From a checkpoint of a small transformer trained on Wikipedia: 137M tokens.
Each number is 128 + 24 x the weight over its row's rms, rounded and kept within 0 to 255. Layers, rows and columns count from 0. Numbers have three digits each. The size before them is the row's rms in percent of the matrix's.

# layer 6 MLP down, 256x1024, rms 0.147, rows 214-255, columns 192-255
099:097144147105119119129159108088135131106063168114134150137167109092120094114170095119116098125214145120131167086149157133123161107079145119101121112175123128141141116089082101140167119066130084
102:138104128131150141125151107119118105160132129123137154111111140136108138139111096090131130120138118106125117157175124115121120131161137126134133155132133115132157099158139155110146115084132115
103:095172135140147117201121151164119131116141130133133098127106102159143140137125133085077130101126111130125120116205086148098126141051141147111150140131123134101138127142073182119132094120143104
103:105125097127126112148119130125137135144126141083117162140103145130104151098169140129104149118056120080121118121138111131106113135141135143087107091136136155113148112139096146143120112106108122
100:140108117134132140153152138117138131164141132125133108140175116138067129120118144103136144147165113171143136119118129122107144165149130142099100131164079047083157132167151153134109147116130169
097:149123150094133129102177147141122148116135110134113145168120120110154118132108105116125143149122137127098081121114132133130121161189132107111110159146108120119160116215130175142142124112129116
099:116118161130122201162114169076141113102118132109137121134100138150135170098178096133099124140094139120128114083182158127137133147137137107163176150160155141137120086095078109160126148161125088
102:123141111129099138148121118106116138112139123128137127147119165138131138144096107125128126151112163069093124117117121116154142106101145131127140143134104136146117123134135161115130139145088151
100:127105178125163165144113103144167110128160131132085166128120142136158078179126134086102067115115139119098140160138122175102123100141150144119080137116146090126139173149173122100162103066170099
101:164154169136087201090134169136105099088156144115133123082130107120111115116121147160136127094138148117157137140167071144112163122144094109160131136134190135137144125151115107136102091134137144
104:113134159127080111139152155105150086180143109099176159128113155117085119112145106133095131106130143082130140058073133093145112096089140159116116138107111114084136114108121130119149128100154120
102:115149139107095111134147105147142111142120142100091155119121172133127171123145071133140131129112137132082157119132140146130140131116135158149159176104129176116078153112115117126078128120108156
100:125113148115133104135152134108175156134133133151121151144122110125116099168135108170127135114157152141153144127134140097122086137169122161149132135119140138109105132162129134086150125115127149
103:122116141123140157168099104108120057146156122102096126178124131092131146116145101132068117144122103077125092079110138133136100139154117170137082124159121135135162048111110091134159137121110178
102:125154134107110116142090107117149127166133103088147140150144141149132111146122097173121091122109154134117092093099127111140123152161115148206102127154161124145137098093111091143166112130089152
096:139145164116086133133139133143130123185154124127136163095140119117113123120156044093126064140174082133133141116059091098118126122134129066072110118128154117178098149136161125126132123104123108
097:118133137110143171142164131160135116126101056098107112139119131118123146168107155058191109108118139136131114151120152150121157154159163158102114124140109131091155091181137080124134114117150098
104:150157134134099111157157119110100164140124147119100070108158121124141139096109173155147120097145117154153068119134141117129145113167120095136105170120125111114096138082171168126128115150142123
101:151141130111131171133110100147130136102109084078134164088093109167115144131067146137102139121186155133165101119139136147101145131160122104163138116126097086116167147116151110115135083094135155
101:127132093155061176137178104130175148112138152159116143112141153129117097121119119121164171174148141153136126086114124148145170138128149104135130118118139133127129110134146139077070091109080120
099:116147074123136125115136146136143100126094139077134149113122103062108122102144079131101122140104144124104116116166123137116111123109129149141144114139157141098132102098141114120162095069139130
098:128089151153137133121115103093148122121159093137138155117102107143169097125108106148127109135113106138119094111119108075140140164150147127148115139132126118115100133167124151118111123124120094
100:096118111140100122110111081112125120153133145115142115127076109136112109123129143139106123123171146141150110150146157136131118104137155122131113108148149116136124121133143124117100106120099120
102:173098146127140141106151135167158130147106132063131079147168109129139065141117123142100132129119122138124120093063118145129172153119182076093086144125129147122111142176115162079137151130124156
099:107150159114140120145134172146123144139147109155107092134183152136089124126154118127140168102125133123163143122083144112158124083152088112162144121108125138146122081136089156152129154113120137
103:107139120164080115109125151142175106158151140152121120112151114135138130094099121095143107155102099127117160143083100130106139146100106140109081083099129133128124137148153124097150165101150129
100:122135156099138118123120134180168191125153108143125113117166089177102104111119115152144163107180183088117134084128127111112191108152115112129123137131157127148132148116115157112161131152137102
101:164132097117132204136126122143131107118132148141152128118150104107107141104110123131108097132149124090119081132137177148134133137125105115115154131113115155115132147122107149114111068127138131
096:131150109128147168124123136116129162116134122123148108150144083126116109114139133144152158093118170129113140176122109115134118151082165143132114133135143139135104073106170113129124109142104187
100:117116121140064104110104134152143106140110093125086160135155112123141123155083157113108180082167122145168162101158129134139139093143090093104114142137128133134157116117131114136153112121114164
102:134116160131082123141122141120161132155108126111095090138122133106171105100079117100120131121117178093103148119128099099106125148127098128090114140124119119127188132126134144153189082129139138
104:116105108137157103177124160116131168139144068117110114139138156125138159118150136166123099101141160151132113121115108143118099135114155180119152167089123128120119159125134133085160123135136181
101:150108132164147151145112137132149148134109119135160100120116159160187137154101104140156102111162132158138129139076150187113102135119118159104107109134082123111073175139184112148129056146112142
102:097139131140165128109168107090105149109176096123095136149109117135116127078118169175115098122124195127169084195130145102087124111145106157143116106123132147120091104124121168116090113159107126
101:126153142104182120101140082130135151124117102123135086115137121137133130113148147127129138139106111123102074089164144150113126191152146094139112126133131127175122111144147133170100069157145146
101:136147125150149146142088156146088124090114163107146116178088120101123124166125120175132133131119152109132176153060150130133108111111140103144104149112113149129116133085126152108116089145139101
099:152124117134095154059120144094127128111112116136152099105139107172155107154079108119113134105106133119165081101181121174152137151103116138102156141115120146150131132115133127139095176106108090
101:085120155123128101092107132097124137116138091136114119130115100181115142100134151123125186126111124106146150145080162119097120112097120117141139120136174122155121132135167133117136139101123140
097:119147158139131119167119150128158130161156098153121138101117147133128118106142085082110142125115066118127151125120136145113147131085111160116156112107085149148131130127104149127107131134111108
102:151131105164141118129090118160087108165077107089108093100091138132096101111108157172106137072121142122114092129140146135115087141115104152102135117143172148091164153144174176142119141133109150
098:172149155109128140202115146148114110154123153114128141126131139133127112100098168135115122119117156114122122139136122139122098119115098171150142132110157130120113104145093154158135106157170163
098:088165089121125120144133136045137153102122135131097162135092149099136130181105099127126124102141123164112159143144121136139125143133091125130165171161109140101152112139107176145112122103135121